config = dict(
    head_dim=96,
    norm='layernorm',
    norm_place='pre',
    positions='alibi',
    attn_scale=0.102,
    bias='none',
    tie_embeddings=True,
    batch_tokens=[65536, 131072, 196608],
    dataset='wikipedia_en',
)
Each number is 128 + 24 x the weight over its row's rms, rounded and kept within 0 to 255. Layers, rows and columns count from 0. Numbers have three digits each. The size before them is the row's rms in percent of the matrix's.

# layer 5 MLP down (transposed), 3072x768, rms 0.03, rows 285-313, columns 480-527
106:141107136128161116167151056149115127153135087119098115145166145167148115104122083093098126082130086094109109134139111101135133123122137124115103
095:118181075104127164163118138123102080061107106169127109105167121105139130159147150150106183108126087120132113126076101104080111193099158105106134
101:087124173086115165102136185113141190124089119147136121150132130140112126131094149093088149130191120098118133131134133148139111151162106094089130
099:141138150146084125118127133145132152095131128132126149141079095130116149110120068140112156094062144140153093122146056090097094147149133119142129
107:115090180127134119172115097107096143155130134131083138160080141169125123129136151164135140110128133093134099130182132144116128135103137143155159
108:118145130125113152107148202108109089143105129164156140120241178150134125119149108162135129140114115129169121168150144143125147084099136125166112
097:124125088115127112129114142138151165082129114117100102162217128128122119153112159104165123147108121093097105103093115112103100110139102109110140
094:130142144115126097176116159090130132160160125148044112140136103120107130153124107095147108148130162143108109159129164131131180114153103107098138
099:138156068138062168099105110137172094166114077133139105136180143104113158105147158146116128087149096162129131126140152131106137132085168149109145
108:107130110118107156132135118144147153166124160126132156166160122130132136104125139131165103141145143114127153160137126132142133145131108086065143
102:143133149114108138108112119148068127125165099088120123097233085105138140107177134138104137111131151096137161152115110157132100108121135122150168
099:110136083181142149122127163135137124119143107143174151105163087113173122093121116154127158145118138098085163168153107155156155168119158140155136
105:052151148140131118166158130150116116120125123112143120106147096112139116128106127120087118130063100118127114142087146164143109119119123141096126
118:157147143123179087140137107116143097114145141137115109108122134153104114166161153096108131129140125138166149170162125122165149136157135143140134
087:178115104126148140163132136096147139144120103144139148161000115130161089117194104137141140153192084166112120152112117111099140160145114116120182
100:117112139152135135148110097118125126102128155149123082122119126127124096114174099129128151127145124138127127119095191121140112117087108151176155
101:136102141154114131134135108175119121117155087119101113136147117125142147094157134120090093116118109126127159105067179097157163148156101129142106
101:129079144132115080153169142106129101129122128119127122093107142141176138163085133101154109113130098119106115095130124109125103187129104135133119
096:155119118148147131136104144146193137133119111081154144126003082144134148104076101155079083106133128106094107138124104123125111141109131158176128
100:147127075076109124142139133157108173147101131125116148138160144144085125124122138090108154135155151127134092152109089151119102116111116085093110
101:103071140094118150126098103162173151136117178131147147150143116125138128114115144138134122147130110095074082136108166162128138126133112141095162
097:116115096156162145141112115126139091154128126107136142112076183118077138106176165100129121113136150149137154132139117147122158153156156107137083
100:129082167162124120147128115126106182121150140122114160138155138179139111128147146159153088132121165139146162133169091101130133101138112136127101
093:142112125144135136123137151071094126073189113126133151189114101153151111118102186099130070120146133146149155110157142107113147121102122057123133
103:176134116132142097149114113119115140145098105120120105116127169113112115143114089112082130107142101135134078091122148110104148123096153191157111
103:100145123151125111141115131162147166121160135093136107126200127123137126136208141141126167142190129135121130082122134110109164100138126105132123
096:096105144158103094099133118164129136120164128092129115115190148160211121126119114144139099107125131107085115103161098093134094161099147174134120
096:130115069188176193111123133110092129165156142128088189163145133152090138099152103150116085116133149135096139156118118074135100133139138136142117
100:103164109107117136164157119121109098123129132179141107154128142101122090128087112156154146106145101139142167153127109185159140114162118105154140
# layer 5 MLP up, 3072x768, rms 0.0787, rows 286-313, columns 480-527
095:113106130147135116175160146153124125126144143159146174136148155164113116118146141109117103078129163149113128155135110104114166131146153102116096
098:107129112099118074084132142159123115122128114150137125134167132157096131099115128119172155154120114152076113109113147120125095116119117098133169
097:133147149113131078164154151120123164111133185147132103086107139104130108111156150135157124132153099111127091103083155132128142124121099123105158
100:159071121145116104161125175148130093160169132097146149104121119126134138103127134124157173136106166104091092111119102107084174125149153126138126
100:104115116112123098129131105128128178165123158106129139142195164113097135097154100116129139151133105099110141059123146110114162158131104105126138
094:124100110128102132123167145151133100113079139116147142096122126145118133167080105159138124126081141142139140129167128154092100106134155126109148
094:098090150133138127140136115167113086123172102115179172102102128151138102156086137132125129143109106112175173128110145130088097143070145105141101
099:121101118131165081149127087154086150101130156164113128143100146126151118139100190168138056101077138122093155102097124134145128093107106177141141
108:102188184130108138099131126114107128137152128165110131153166110152129108108065144127097153129126143117147135123099115093121144148131117087145136
103:130167092113115118104161130152091169149113139109128111158165166165057135131124096113148090153134090160169059143122128109172160116127138136118117
104:121166125127117096081083141129162108173095133159131148136084133155152134152126149117126112095147136146139136090146150157143109105150139098135153
101:127141105119152105127113161090117064118136139129084108107143090126108118139130129130136174085121132103097147129138108109153172113126162129109079
105:134093123071135145141170154149148122152148131127163146086114134144175130086150126136141129138121162137100137154125105107147123134107158087092127
101:128100137140120154106124085125154149149118147089126122150157134126122135151108169107164161111116156108150129042130146101133105096123113108133100
096:112088150151136093131144117102153137167128114158140114106109138164082117144131118105095129126120171112118123155137112138108102149105157153153078
096:100163136121106131117130144130128131132129127142113140105075091148146140073138120101111130143169149134101118169141130128105139149110123144126130
097:076166154140114143141163148120138101090109122188131108107128123115146122091104140150110138110122156140116140167112175074113143170163137153133144
101:122127157124110084133080162155131119100131198095091037142125121103158130124120148107130128125135107112101147111156133127125150137122148127139080
101:139130122106150159137097111117149126160112141150122124102168103044145117090116150140085097127140149152146126115147110092107082118123146137125152
104:090146137147145119096168125136120126174164118103154101145131119106116121133087151148087152154148123112148095143131104124145117188168111132166126
101:152125113118125163129104128120156114104141124129123173136164142132167117110166157086129135121106117123144129132104143135101085158158129119124098
101:136123099108129065098104099117099102125127120124109162125146117120144097129160157116125153153161109128132141127160167168116163139131123127082124
095:102113113114147153102143107099177122121096090105166140104106085119148124162165104138147084120144149113141127109127115091131144120168116088071111
107:138138122115126118165147143157109128108189111121088097160130153116088090160108095128141126159098104103116121161141163127134103164157099106112122
102:091069117117107113140158088109133113132095090082118122153189123116106129108108140106115118114113136150154155134092151119137143109134123177097119
116:099087097114097098127164143162098136083125099147120102069092117129209119138135134111124130109145144128130133112142165131123101161130085153140082
100:115131156089100124145123153112171125086139104103143110130148131150094108109139122118135113149118148144147120132104122130086121090126089138153115
101:119108093124131158143080115139093126135119091126135142163140122109125073147078079172130153117146101137138149160147118089110105127176144143154167